From a checkpoint of a small transformer trained on Wikipedia: vocabulary 7680.
Each number is 50 + 10 x the weight over its row's rms, rounded and kept within 0 to 99. Layers, rows and columns count from 0. The size before them is the row's rms in percent of the matrix's.

# layer 8 MLP up, 128x64, rms 0.183, rows 31-67, columns 0-63
106:33 72 47 44 75 51 53 59 54 35 58 50 51 63 57 57 56 59 52 44 43 45 34 43 65 52 40 40 53 52 48 59 48 42 50 58 55 61 55 29 41 70 61 48 44 36 43 52 42 47 58 50 54 57 51 38 39 41 52 53 56 22 40 56
113:47 55 54 61 45 59 44 34 48 46 72 46 35 66 46 42 65 46 45 56 52 45 70 43 56 55 51 53 38 65 40 45 64 52 70 48 53 49 51 36 59 43 21 62 34 49 58 46 45 65 55 43 66 60 39 47 53 61 46 52 60 52 41 48
086:50 56 39 55 62 46 45 44 50 71 47 35 56 54 47 53 57 63 54 64 43 74 53 69 38 54 47 47 27 46 55 39 51 41 66 54 39 48 53 79 44 45 45 56 49 48 54 50 47 51 52 29 40 42 34 41 37 54 46 45 61 39 41 50
112:54 47 45 65 59 55 32 49 34 60 63 52 45 55 58 55 49 56 35 45 39 50 51 49 53 69 65 47 34 52 67 39 58 44 40 33 43 57 38 42 57 61 53 37 26 50 37 44 57 74 42 48 49 35 42 56 41 57 48 45 37 51 52 44
113:37 33 31 66 70 60 45 57 54 58 40 26 53 57 55 56 47 60 28 45 57 41 64 50 54 47 54 43 47 57 60 45 52 59 41 50 50 59 41 46 44 69 37 41 48 40 65 48 50 36 48 44 41 42 63 52 42 42 40 38 60 40 47 36
089:56 55 39 45 50 53 55 55 37 61 44 52 40 59 63 46 53 63 51 33 56 52 64 66 68 50 28 60 53 68 43 39 45 73 52 40 56 44 48 57 42 56 45 43 46 46 36 46 33 51 34 50 54 45 49 40 27 36 56 56 36 64 48 46
100:51 44 47 42 60 34 47 57 41 54 39 60 57 42 41 41 51 39 37 51 52 51 58 64 54 43 55 51 62 55 50 46 69 56 39 31 63 61 54 44 37 56 53 38 73 52 34 68 51 50 59 44 48 47 57 36 48 31 42 61 55 43 26 62
100:46 41 50 48 44 58 59 58 36 56 50 30 42 51 25 38 61 42 66 57 53 38 54 33 57 56 46 40 52 39 75 52 42 49 48 36 47 69 49 55 32 29 46 56 58 59 40 49 40 60 47 50 52 58 42 48 58 42 53 59 44 47 33 64
127:66 40 62 39 34 45 26 47 54 48 51 57 39 43 51 59 48 62 44 53 46 52 62 39 46 52 75 43 41 46 55 36 56 73 48 40 56 57 53 46 45 67 51 35 49 38 61 56 53 56 57 55 46 52 31 33 38 47 29 50 52 42 55 44
141:38 58 65 47 63 48 61 39 40 43 48 36 47 49 62 45 39 52 47 51 58 42 55 41 52 65 49 51 51 49 35 58 38 57 67 40 65 63 63 37 48 62 73 40 45 62 57 45 51 54 53 39 48 51 42 27 60 69 54 47 60 39 70 45
094:58 45 57 54 50 62 49 30 73 63 63 64 56 62 41 40 53 43 65 47 44 43 58 40 42 38 53 62 46 41 48 63 62 51 40 38 54 54 50 73 42 31 50 45 48 64 25 46 60 49 47 55 56 44 43 60 42 58 42 62 55 54 38 50
117:43 65 36 78 43 45 52 50 59 54 52 35 51 43 52 43 57 59 53 51 53 53 39 59 41 64 49 69 25 57 60 33 62 56 48 43 35 63 48 61 48 44 56 45 50 61 53 46 45 60 24 53 52 56 37 59 50 51 64 41 39 48 55 52
094:48 46 60 43 56 43 55 56 63 58 50 38 63 43 49 29 56 40 43 68 51 53 39 67 63 50 39 53 62 54 56 63 54 44 45 48 48 44 41 70 47 48 34 49 43 52 41 47 29 26 29 49 53 44 39 49 37 35 54 52 45 53 39 32
104:69 52 55 61 47 52 37 37 55 66 56 52 51 51 56 54 45 49 56 41 42 56 45 40 62 43 47 53 36 40 55 42 54 49 56 51 48 28 42 64 71 61 78 50 27 48 45 40 45 46 31 67 47 43 53 60 52 40 64 58 45 59 48 45
094:39 39 48 36 66 44 71 58 53 59 35 36 39 41 60 54 53 51 53 37 57 58 35 44 42 60 63 51 50 49 63 51 56 54 47 51 55 69 53 39 44 60 50 56 52 39 32 57 46 67 57 61 48 30 67 34 51 46 54 41 40 46 64 62
088:57 60 47 61 56 37 58 57 50 45 48 51 72 49 52 56 30 61 51 48 59 55 32 61 58 46 36 49 57 52 38 29 33 48 32 51 42 33 59 40 52 53 40 42 44 67 57 48 53 44 44 65 34 50 56 47 44 54 39 52 72 56 64 48
079:48 33 64 58 59 66 43 51 37 42 64 61 49 55 57 58 37 42 48 35 54 52 36 56 48 50 48 57 27 56 26 55 67 47 48 38 37 48 49 56 72 42 39 49 40 48 53 38 42 49 57 64 53 66 51 48 44 57 50 54 37 64 60 60
098:53 58 45 57 33 51 55 35 55 64 51 60 64 41 41 52 48 48 50 37 49 36 40 41 39 50 29 51 42 48 51 60 57 37 41 64 50 50 61 62 54 39 50 59 41 70 32 48 34 33 40 51 43 54 49 62 47 50 66 50 41 71 66 53
102:37 57 48 60 49 57 56 61 33 38 59 31 61 59 50 55 44 39 49 39 45 57 37 43 60 48 61 41 57 40 55 52 31 44 37 47 46 54 38 47 40 44 44 58 32 54 34 59 49 57 29 45 68 48 51 57 69 36 63 53 56 48 71 51
107:60 60 59 56 59 53 48 45 50 61 48 55 63 39 40 47 46 37 39 65 68 40 38 50 64 63 39 61 65 28 58 50 42 36 41 43 41 34 61 46 37 55 62 59 50 50 39 56 52 34 50 54 59 54 39 43 65 55 55 42 56 59 31 61
096:44 62 43 40 65 63 60 57 45 42 66 68 52 47 53 58 69 46 36 55 41 50 44 48 58 35 38 59 49 70 42 50 60 37 62 54 60 52 70 62 35 54 45 53 43 37 65 47 42 61 43 44 60 46 58 60 38 54 52 42 43 41 38 65
107:68 35 66 50 50 49 43 46 47 43 53 45 43 52 57 56 61 26 45 45 58 38 54 55 60 35 51 46 54 50 60 59 62 49 65 60 43 46 57 49 35 47 57 82 49 59 42 45 44 46 45 45 46 23 38 49 57 54 57 57 31 62 43 54
083:63 49 37 60 38 56 44 56 33 34 30 70 59 35 59 52 42 43 40 54 46 43 43 50 62 34 52 45 48 53 34 50 28 39 60 52 59 63 48 39 43 47 56 35 49 42 49 49 44 55 57 57 56 56 54 42 44 44 35 72 39 48 51 34
096:42 64 37 49 32 59 58 57 62 40 44 64 51 66 52 48 70 58 61 55 57 45 53 71 49 65 52 54 42 60 43 50 35 51 54 59 63 50 45 62 39 61 74 54 55 57 48 44 43 40 53 46 48 75 43 44 61 44 62 50 53 34 49 56
088:47 39 37 43 45 60 72 50 57 69 70 61 52 66 35 45 36 54 62 42 52 60 33 44 61 54 63 42 48 60 46 54 49 42 34 46 57 49 52 51 52 56 62 69 52 48 51 71 43 44 43 49 47 53 44 52 51 44 67 60 61 28 55 48
090:46 43 62 48 59 52 49 50 63 47 51 32 35 54 65 41 39 66 55 42 49 59 43 31 47 52 58 60 64 50 41 61 49 48 44 41 60 51 46 32 52 67 37 47 43 47 39 58 41 65 43 39 31 53 39 49 49 71 59 69 50 29 48 48
107:60 35 44 72 65 51 52 51 51 49 54 53 37 47 46 55 39 64 63 47 39 41 69 45 45 51 49 61 57 52 49 60 49 63 51 20 66 39 48 51 34 51 57 47 56 34 44 67 36 60 52 61 57 58 36 48 50 53 37 52 54 35 54 37
094:55 45 57 55 49 36 48 52 71 60 45 39 58 65 56 49 46 31 53 68 58 48 33 43 55 63 45 62 44 54 45 58 47 42 56 47 41 48 51 60 45 57 59 59 39 43 41 67 70 58 56 39 50 26 77 62 57 59 56 52 48 54 59 50
087:44 62 39 36 44 66 38 61 43 39 60 37 50 42 61 50 34 56 55 52 45 45 48 65 59 54 44 44 40 25 74 50 44 37 40 54 41 40 51 37 36 59 61 35 43 56 54 49 42 49 40 43 63 51 52 48 62 50 56 65 63 42 65 52
095:49 29 31 38 43 61 63 53 53 49 48 33 42 54 68 38 42 50 56 37 31 34 48 46 33 47 57 47 43 45 61 46 50 53 44 43 45 65 59 40 54 67 40 56 62 45 26 42 49 57 55 68 57 61 49 43 54 46 52 45 63 44 60 58
083:60 38 43 36 45 39 33 41 48 56 49 39 56 63 48 53 40 44 51 53 41 69 55 74 54 64 58 38 61 52 62 49 41 38 44 53 44 33 57 51 61 37 53 48 47 76 43 45 51 45 47 44 54 65 59 66 49 45 47 31 57 54 67 56
085:29 59 60 61 37 48 42 37 58 51 52 56 46 49 41 46 61 40 31 46 78 45 50 59 69 43 34 47 43 50 42 45 54 47 59 65 54 41 42 43 47 40 59 53 67 37 52 52 60 45 46 53 64 57 57 32 50 49 62 45 35 48 36 39
102:64 39 47 51 63 35 37 43 54 45 44 33 40 57 62 56 59 46 51 77 62 45 48 55 72 34 46 58 47 54 62 41 55 46 53 38 59 34 48 68 62 56 46 60 45 63 33 36 47 48 42 44 57 40 68 51 52 56 58 50 48 47 42 44
105:48 67 56 51 41 62 43 49 67 42 49 56 51 63 69 53 60 45 49 55 60 23 46 41 61 57 46 43 37 43 77 57 49 56 47 54 46 46 50 41 52 61 48 64 52 63 60 49 44 49 54 52 63 69 45 62 61 69 65 52 41 52 54 65
121:45 54 74 64 47 37 59 53 54 62 54 37 48 55 45 46 52 48 52 46 34 54 39 50 46 49 51 63 63 49 55 65 59 46 47 61 42 63 45 27 30 62 43 61 48 63 51 49 67 56 53 29 53 34 72 47 51 31 58 51 49 48 55 51
085:47 71 41 38 35 56 54 52 53 45 49 55 59 68 54 38 51 54 58 41 48 62 46 52 47 44 63 53 46 24 55 45 46 35 55 27 59 49 48 63 62 36 59 54 53 62 46 33 51 40 67 38 58 64 54 41 50 49 60 62 53 55 62 65
106:66 75 26 51 54 76 48 50 33 50 71 44 44 57 52 41 57 52 61 45 43 59 53 51 50 63 50 43 44 35 52 43 59 61 51 62 51 37 50 40 39 51 71 58 53 51 55 47 44 52 43 41 50 30 51 43 38 53 40 43 51 39 56 42
# layer 8 MLP down (transposed), 128x64, rms 0.167, rows 31-66, columns 0-63
107:69 47 55 61 43 29 52 56 49 49 59 49 56 63 57 52 38 51 49 72 52 63 50 50 36 21 59 41 44 45 31 46 55 45 36 37 59 39 49 49 53 42 54 34 48 43 35 61 41 66 48 60 45 53 54 49 42 34 62 49 56 58 55 40
109:43 42 47 41 55 39 46 56 45 42 63 52 32 45 56 50 52 71 47 39 42 58 41 57 55 53 52 48 59 45 43 41 61 45 38 36 60 85 40 56 56 63 64 37 68 49 40 42 61 70 46 49 45 51 59 59 46 49 47 40 46 35 43 40
093:45 47 43 61 54 59 50 48 47 54 51 47 50 33 49 43 60 39 39 55 54 75 57 54 48 59 28 51 39 66 58 72 40 40 65 64 47 34 39 57 31 51 26 45 54 53 45 41 46 64 48 52 44 47 60 35 41 41 48 50 42 38 55 53
120:60 44 57 61 59 59 48 62 45 53 57 57 40 65 60 43 54 55 32 53 42 47 44 54 38 78 56 49 33 50 52 42 47 41 41 35 50 40 43 34 62 73 52 36 38 43 47 58 46 69 67 46 51 40 42 45 41 52 37 58 57 51 51 62
106:48 56 62 45 42 41 55 39 49 32 60 78 47 54 39 50 64 54 62 51 54 61 43 43 48 48 45 42 63 33 46 55 31 45 52 56 37 37 56 58 56 39 60 62 43 59 42 59 58 66 48 52 51 36 35 44 36 56 48 64 38 54 30 52
094:46 45 59 38 56 44 38 43 44 42 64 53 51 38 44 55 65 43 52 53 46 55 44 41 44 38 58 58 39 36 64 59 58 45 45 70 54 48 46 52 54 37 55 56 65 76 42 48 57 65 66 48 48 61 32 70 72 56 41 51 66 44 46 46
114:46 40 68 45 44 35 42 52 67 43 65 37 44 55 41 40 56 44 44 39 52 51 34 52 59 32 40 56 60 61 48 41 56 68 35 47 41 61 72 39 51 59 49 49 64 43 46 66 47 62 59 56 56 30 39 52 46 52 46 38 45 61 60 45
100:46 47 58 52 42 47 72 43 59 53 59 65 39 55 46 48 63 48 63 40 61 36 50 40 53 43 42 59 53 61 62 55 56 44 53 40 30 43 59 54 39 54 43 48 57 48 54 56 40 55 29 42 70 52 24 67 57 62 49 48 44 52 35 65
118:59 39 45 58 49 39 35 42 60 38 60 56 48 55 50 60 49 50 53 36 54 44 70 57 58 55 41 54 42 51 55 40 37 54 52 50 58 55 69 47 36 47 45 39 37 47 69 54 44 71 50 32 45 55 40 48 49 47 34 39 56 46 82 37
099:46 59 52 56 56 61 54 49 57 64 51 50 52 49 30 45 32 61 55 52 69 68 35 47 61 52 46 36 55 45 52 42 56 48 46 57 40 64 40 56 61 47 43 40 50 25 49 50 58 19 49 65 58 46 54 39 59 43 52 45 45 66 65 58
096:36 53 47 40 44 60 39 54 53 40 52 55 63 49 40 62 76 56 50 33 50 46 53 55 56 45 58 46 42 65 63 62 49 53 54 55 53 40 59 40 65 39 52 24 46 67 55 59 43 73 43 54 49 61 26 53 54 53 60 57 62 49 47 52
104:54 43 31 58 43 40 60 54 65 59 44 59 53 67 50 55 46 56 61 57 31 60 56 39 45 43 58 34 58 45 73 52 44 49 39 56 57 51 51 47 45 39 49 57 42 49 44 30 43 64 42 57 79 36 52 38 63 48 48 53 51 62 39 39
100:41 40 59 36 42 52 42 48 53 31 53 41 44 60 55 39 60 46 65 66 52 55 48 51 53 46 49 54 60 72 46 45 43 55 55 54 51 45 37 57 39 44 53 64 60 66 48 18 44 55 32 50 32 51 51 33 62 47 58 46 62 58 43 65
107:58 48 52 75 50 58 52 46 64 55 60 52 46 36 51 43 41 46 55 45 32 55 55 45 57 35 49 56 57 35 73 57 49 39 42 50 55 46 47 63 63 63 59 58 44 56 50 43 36 43 52 58 39 57 46 43 56 24 63 67 58 27 44 50
105:69 55 48 50 48 36 51 64 57 51 55 56 50 42 55 64 48 43 47 60 47 55 46 54 45 54 53 59 70 49 58 47 59 57 62 56 49 70 61 45 53 64 50 68 44 44 50 60 63 55 47 35 29 25 63 57 66 50 63 54 36 40 68 59
087:59 57 53 40 59 47 64 55 38 50 62 62 25 50 47 39 60 45 54 35 38 55 52 34 62 62 45 47 28 40 39 51 32 49 51 60 41 45 37 64 52 47 54 31 46 59 49 52 69 47 38 42 41 63 58 57 46 38 55 48 46 34 48 45
089:44 56 52 46 47 54 46 58 65 36 51 49 39 52 58 51 53 53 46 55 32 44 59 46 39 48 45 49 64 36 64 48 44 49 73 68 46 57 55 46 28 44 54 55 55 42 57 51 39 58 32 46 37 28 53 44 47 32 57 30 53 24 46 47
100:43 56 47 60 43 58 45 41 65 45 62 61 67 51 42 54 62 47 47 62 59 51 50 46 56 40 34 43 37 45 47 49 67 65 33 47 53 60 55 52 57 54 63 52 46 73 54 63 64 36 46 47 61 41 40 61 51 43 38 66 56 62 73 41
105:26 53 41 61 44 60 59 49 34 48 49 44 63 52 58 51 45 42 39 37 49 58 46 43 37 51 59 38 62 40 45 68 27 43 39 36 47 48 41 44 45 39 52 53 35 68 34 57 43 56 52 62 50 39 43 60 70 45 57 56 55 49 63 41
104:32 59 63 33 43 42 52 61 45 46 50 53 64 47 54 61 61 61 42 55 36 43 41 44 71 60 46 51 52 56 41 65 30 39 59 51 56 40 58 52 46 58 29 54 66 53 47 59 55 60 24 43 50 45 50 62 52 54 39 56 62 64 50 56
098:71 38 57 58 55 50 54 49 44 49 57 49 38 51 44 54 20 39 62 53 47 64 58 39 44 50 60 53 37 51 49 41 57 50 43 54 46 35 47 49 60 23 54 37 34 33 49 47 57 55 55 54 51 38 49 53 58 56 46 32 41 65 44 29
099:66 46 61 53 50 55 37 38 49 43 48 47 63 37 52 27 47 38 55 46 31 49 43 57 62 62 37 44 57 50 48 49 48 52 60 41 33 42 57 66 55 50 47 31 36 57 55 52 55 25 65 56 42 59 55 47 32 54 60 53 48 61 54 68
081:50 62 52 42 61 61 60 65 51 49 72 46 52 64 61 36 55 59 59 54 81 46 51 35 60 41 55 61 50 65 39 47 54 50 50 58 49 51 43 50 41 40 45 65 29 45 47 54 52 39 53 53 61 55 58 57 50 68 43 29 56 51 64 60
097:41 37 46 44 57 51 55 52 52 55 66 64 70 49 47 53 39 55 31 40 38 42 46 40 49 44 42 29 53 37 61 69 61 46 29 60 45 56 76 58 49 52 38 53 53 36 48 48 43 52 47 54 57 43 53 68 46 50 51 56 57 73 47 42
097:62 58 46 68 51 41 52 56 53 45 28 46 55 35 58 51 50 60 47 53 32 43 53 71 53 55 54 65 29 43 56 37 45 48 46 31 41 70 58 61 58 46 47 29 46 58 48 48 54 54 49 54 65 47 47 40 61 50 44 36 55 72 53 49
107:52 38 42 43 48 67 44 48 54 49 48 44 38 43 53 50 49 50 43 45 59 41 44 34 36 56 57 47 58 45 61 50 48 41 20 56 58 73 53 36 52 67 66 53 73 53 41 65 33 61 43 49 38 52 45 60 52 57 48 63 40 37 51 45
107:36 46 48 49 64 78 33 51 49 54 48 42 44 46 52 50 47 57 41 46 39 43 62 47 59 54 43 61 54 40 47 64 55 51 46 42 66 39 41 61 52 56 44 46 64 47 56 71 44 63 52 42 45 23 45 47 49 80 44 57 60 56 44 54
106:44 47 57 32 72 36 39 54 46 57 43 54 65 62 50 48 52 42 50 53 31 53 53 31 50 61 37 60 39 40 56 43 36 43 64 46 42 65 47 43 52 52 64 51 73 51 21 43 46 39 53 49 51 39 45 53 45 37 54 46 48 54 58 45
091:60 44 38 54 57 41 42 49 54 47 68 51 44 59 43 66 44 48 43 60 59 44 48 50 53 48 62 45 60 60 13 43 58 53 49 53 71 60 53 79 55 52 44 62 33 53 48 41 55 56 39 50 42 66 52 49 63 51 44 41 49 44 54 39
101:39 51 73 53 58 55 47 68 48 45 53 43 33 46 40 52 55 55 54 55 50 60 45 47 58 62 63 77 43 52 48 62 57 59 60 38 48 50 41 61 46 39 66 46 55 42 74 43 32 54 31 53 47 52 44 43 40 44 45 35 37 65 41 48
100:74 66 67 43 63 58 37 63 49 57 36 55 67 55 64 52 44 51 45 69 34 58 57 63 46 53 34 40 48 60 45 50 50 39 43 48 59 62 60 54 44 44 51 58 56 69 28 48 44 56 47 53 46 65 50 49 43 60 40 56 52 60 39 50
092:64 45 55 24 42 36 64 67 45 24 53 55 46 65 57 51 49 44 62 53 59 66 50 41 39 46 78 48 57 56 53 49 43 50 45 28 55 58 44 50 56 62 55 45 46 65 45 45 49 54 51 41 54 43 37 45 46 61 44 51 50 61 63 56
097:62 61 33 64 54 42 42 47 54 44 52 52 44 53 52 47 47 44 46 56 51 34 47 52 28 43 46 69 46 39 51 54 46 32 55 48 48 52 70 45 58 68 69 40 49 54 50 58 63 47 34 52 44 70 49 55 41 34 68 70 41 65 49 46
109:63 51 32 52 45 49 34 56 33 60 49 35 55 49 46 56 46 50 37 51 51 84 49 37 56 44 57 51 64 46 35 35 49 34 54 44 42 68 35 56 47 52 45 46 46 45 41 45 71 43 54 66 56 32 37 54 48 51 53 50 58 50 45 42
112:36 45 53 45 55 46 52 50 40 57 44 33 63 51 54 44 67 47 40 46 63 81 32 53 35 45 44 63 47 50 52 39 44 35 49 68 49 61 54 51 36 41 54 53 36 38 34 45 67 55 50 63 38 44 61 42 49 61 57 57 47 54 48 38
092:49 50 46 51 43 44 52 55 39 30 56 46 60 53 43 52 55 37 63 57 36 47 53 70 49 41 70 70 37 55 41 58 48 61 41 43 44 39 45 23 44 46 57 74 45 51 61 37 50 56 46 44 38 37 45 63 54 45 56 52 44 51 70 44
# layer 8 MLP gate, 128x64, rms 0.191, rows 32-67, columns 0-63
110:62 42 41 56 61 49 60 57 58 51 28 58 64 44 58 49 44 58 58 45 48 50 29 52 54 50 54 45 59 37 56 53 40 59 23 49 54 57 55 60 53 67 67 33 67 49 42 52 51 36 40 59 38 43 64 53 48 36 54 46 32 40 57 48
096:36 45 59 53 54 54 50 45 42 47 48 65 50 37 47 61 46 46 76 38 54 46 35 40 60 52 54 46 66 67 44 60 48 54 47 41 73 50 48 37 66 54 62 43 47 48 47 58 56 50 64 66 47 67 59 61 71 50 41 56 67 41 57 55
089:45 38 47 57 43 44 32 39 52 38 55 43 27 56 36 66 44 53 43 48 59 49 45 32 45 41 58 67 50 60 48 50 62 42 34 28 49 66 49 46 39 60 54 47 31 51 46 44 44 76 51 56 62 59 44 62 43 46 54 55 42 45 41 47
121:51 66 71 42 23 32 44 25 57 50 62 70 56 50 43 53 61 52 58 59 53 58 41 58 40 51 44 44 58 35 46 46 36 48 64 58 45 59 66 62 48 33 62 56 45 63 43 48 53 53 56 49 46 51 45 52 55 51 47 61 47 47 37 62
083:55 59 55 71 80 46 48 52 43 49 62 53 35 45 54 36 45 39 34 47 51 42 46 46 55 63 50 46 53 65 61 41 58 64 63 50 49 63 62 46 65 59 48 67 42 56 45 39 43 53 44 65 64 40 33 58 58 45 45 41 45 61 61 58
091:51 41 66 43 42 62 56 43 70 49 66 34 39 46 41 58 48 63 53 53 62 53 61 61 51 49 23 57 47 57 34 38 42 43 47 42 45 56 47 41 45 44 50 49 42 48 49 27 51 73 56 42 46 42 54 52 51 67 44 39 59 64 63 42
088:49 44 50 56 32 57 63 39 59 57 70 40 43 53 30 51 50 50 56 60 42 43 56 29 45 64 44 48 61 62 56 54 40 43 60 23 45 60 58 44 41 46 31 47 41 49 48 43 39 65 63 43 51 60 45 74 53 51 39 46 52 54 42 49
103:49 60 32 63 53 50 60 36 48 41 61 59 30 62 59 49 40 51 42 49 52 49 41 43 55 65 57 54 37 46 46 60 44 42 59 45 30 55 47 46 25 41 50 54 54 62 57 65 45 69 45 43 62 44 47 57 47 32 52 54 63 31 53 37
134:42 57 63 56 53 62 59 42 52 54 50 54 61 53 65 56 44 61 40 51 77 41 46 36 71 60 54 39 53 56 29 49 49 55 51 46 37 66 48 44 49 62 69 53 49 48 48 51 55 47 53 38 40 39 48 39 37 71 50 57 50 37 69 34
098:42 42 49 53 35 60 60 66 39 37 63 39 43 37 52 32 23 56 43 57 57 44 61 46 50 68 42 50 52 40 57 45 33 52 33 33 53 44 47 45 58 68 53 63 57 49 40 47 42 50 55 53 51 50 57 34 51 41 43 49 35 53 46 70
093:36 66 54 62 45 55 54 56 63 50 60 52 57 44 64 55 34 45 29 47 48 62 49 51 40 43 48 50 37 61 41 58 55 48 48 42 43 81 48 46 54 58 43 26 56 62 41 56 50 64 54 46 43 52 48 74 49 63 40 46 48 40 60 58
105:61 55 40 47 50 60 44 57 49 65 67 44 58 32 57 58 49 58 46 46 48 50 45 35 47 58 55 32 49 23 60 41 28 36 47 59 43 50 66 51 60 56 61 44 31 44 44 53 70 59 48 60 38 43 60 56 45 56 44 46 43 53 66 45
115:36 33 41 45 61 37 66 53 46 46 51 44 54 55 47 64 57 52 42 61 66 43 39 51 31 59 55 39 65 70 37 63 47 48 51 54 38 65 56 56 37 33 43 38 58 40 63 53 51 46 46 37 47 65 46 48 54 66 33 53 62 48 53 46
090:47 39 29 48 59 55 60 44 67 55 44 46 42 49 41 49 55 66 53 48 60 66 49 51 32 63 43 57 49 56 59 58 49 76 42 36 60 49 38 64 51 60 52 43 66 56 42 52 44 62 52 64 48 47 69 29 47 50 54 50 36 58 52 66
087:47 47 49 65 46 64 39 47 63 42 43 57 62 51 50 49 41 58 62 58 50 51 39 47 56 61 49 54 58 59 42 37 41 46 29 42 48 39 63 51 45 53 29 47 57 55 65 53 40 46 38 45 38 69 48 54 53 66 23 42 66 52 71 44
083:53 35 49 58 57 41 50 48 49 58 50 54 44 45 51 51 46 49 49 41 28 37 48 67 54 54 39 81 27 64 40 62 54 35 47 44 42 53 55 59 56 50 50 50 33 51 43 42 43 54 51 45 56 63 51 54 72 66 35 58 42 41 55 67
118:63 45 41 48 54 62 38 56 40 58 57 58 32 53 59 54 46 66 37 45 35 57 45 45 45 65 62 49 72 45 58 67 34 43 50 35 46 64 42 47 63 47 46 51 42 43 68 41 47 59 61 59 42 59 46 40 47 68 40 41 52 60 42 66
088:41 38 39 45 51 74 62 45 61 61 57 74 60 63 43 45 45 73 62 51 44 43 40 45 39 52 46 59 49 44 51 61 51 42 31 47 42 61 53 51 64 55 43 61 57 34 48 50 48 50 48 60 54 65 52 44 60 48 33 63 56 47 28 46
114:52 19 44 48 53 54 46 47 50 42 66 39 49 49 57 44 51 46 59 45 48 59 64 50 31 35 54 50 35 51 55 34 58 65 62 45 57 63 46 59 70 44 54 54 35 57 53 26 42 57 59 48 43 37 50 61 46 56 46 65 33 47 60 46
096:63 60 31 36 49 62 62 63 45 52 53 54 41 44 73 45 53 27 54 51 43 37 53 44 58 50 47 46 43 50 71 56 65 33 52 56 60 41 61 52 51 62 60 52 54 50 55 49 25 44 45 55 48 44 57 69 52 59 60 43 36 59 60 54
109:51 54 67 65 45 54 51 55 58 43 57 49 42 55 56 56 59 22 35 36 48 44 50 49 49 31 54 55 59 48 63 74 59 48 54 61 45 46 56 33 42 51 55 81 55 53 52 43 50 37 36 39 37 35 52 57 45 51 49 50 42 53 39 42
071:69 45 45 53 54 54 51 51 40 39 19 51 66 37 49 53 58 39 48 49 45 52 58 65 55 39 48 46 62 63 48 56 27 50 55 45 56 59 48 43 62 40 56 35 62 45 43 44 37 51 62 56 50 41 53 43 38 46 29 55 27 61 49 45
084:65 50 57 48 38 55 52 42 52 61 36 53 54 50 39 53 35 61 45 44 31 55 27 43 64 36 61 47 55 56 47 66 61 54 44 56 46 44 62 64 79 39 60 46 47 45 38 58 55 46 56 39 51 38 60 59 51 42 60 59 57 55 54 72
110:48 49 36 57 47 42 40 46 67 56 25 52 52 43 40 50 46 65 58 61 32 49 46 67 55 51 49 66 40 42 44 38 47 44 40 33 44 62 64 56 50 48 53 39 34 57 44 45 51 54 50 46 79 50 50 36 63 57 48 38 53 64 63 48
107:58 51 68 46 53 51 38 52 47 43 40 62 47 39 59 33 42 46 42 37 58 42 50 30 44 50 53 53 65 43 52 56 69 53 52 44 74 57 63 40 48 60 55 52 47 56 48 61 35 48 52 54 33 44 26 56 60 63 33 62 36 47 38 51
118:59 48 42 53 52 76 39 44 46 53 61 41 50 49 46 63 34 72 36 52 52 44 58 39 34 48 46 53 60 30 35 46 54 35 46 42 58 53 61 60 48 47 47 39 44 49 58 65 26 58 34 49 42 55 35 49 39 63 48 51 63 49 43 52
104:52 47 46 67 18 71 50 53 51 50 44 69 55 52 63 45 48 41 53 49 51 44 38 66 50 31 51 46 44 50 39 45 56 64 32 43 39 55 67 32 56 47 50 54 59 52 70 55 52 56 60 44 54 52 60 45 42 62 49 49 39 43 33 47
085:65 60 66 48 49 41 45 36 49 64 59 52 49 59 55 43 63 51 41 38 40 58 64 49 44 51 41 50 71 73 52 41 58 59 55 63 47 56 70 43 38 50 58 51 48 50 57 37 39 56 47 64 61 31 51 59 45 42 42 40 39 61 52 72
111:51 62 61 66 70 48 53 51 50 49 56 57 47 53 46 45 66 50 59 54 46 65 51 39 62 55 48 68 52 48 47 56 65 68 71 37 55 57 50 49 35 45 55 45 49 50 73 47 36 57 34 40 58 44 44 49 36 52 32 46 46 61 41 27
091:38 36 45 50 40 44 53 28 44 52 56 54 43 45 42 51 61 37 51 48 52 51 41 41 61 43 50 58 63 47 52 57 46 48 64 57 36 60 50 49 45 50 65 56 43 15 65 60 39 38 45 26 45 47 50 50 70 53 60 56 56 35 55 45
083:69 46 70 55 48 57 40 40 58 34 37 73 47 41 38 46 49 49 41 54 55 49 51 59 68 51 53 49 37 63 55 60 44 50 70 34 36 47 54 56 55 46 66 44 53 60 53 42 61 46 59 55 53 36 36 38 44 52 39 44 47 61 73 53
103:48 44 67 56 59 46 52 48 55 65 56 47 64 51 47 50 45 45 53 42 38 65 57 52 54 57 39 49 36 64 62 63 47 70 44 39 46 69 24 48 59 44 38 58 45 53 49 28 43 43 69 44 46 36 55 65 50 67 39 43 47 40 46 50
112:57 52 69 68 45 56 57 50 67 47 62 44 56 70 58 49 64 36 48 65 49 26 51 52 62 52 46 32 57 58 71 58 43 63 48 58 44 60 50 51 44 51 44 64 60 59 62 48 45 49 43 34 62 65 37 58 53 53 53 53 38 52 52 61
106:50 31 52 49 64 60 47 40 45 51 30 47 57 46 62 41 35 54 49 37 42 44 61 46 46 50 48 56 46 54 47 59 41 44 42 37 54 69 55 35 50 56 54 62 56 36 50 52 61 72 61 46 59 46 66 60 69 61 36 47 60 58 65 31
090:51 29 49 66 69 36 42 46 49 63 45 35 41 28 53 56 57 40 48 43 57 40 53 53 60 62 39 57 41 63 51 46 63 46 49 64 45 57 61 44 45 60 48 51 45 43 45 57 48 60 40 57 46 23 59 46 56 56 38 39 39 49 30 40
099:47 56 71 37 33 28 64 35 59 60 40 52 57 48 35 50 43 42 57 61 43 24 50 55 57 47 42 53 52 39 58 54 44 43 37 42 43 62 53 51 44 54 56 41 46 67 40 35 51 40 61 54 47 64 44 57 65 54 58 50 62 66 51 60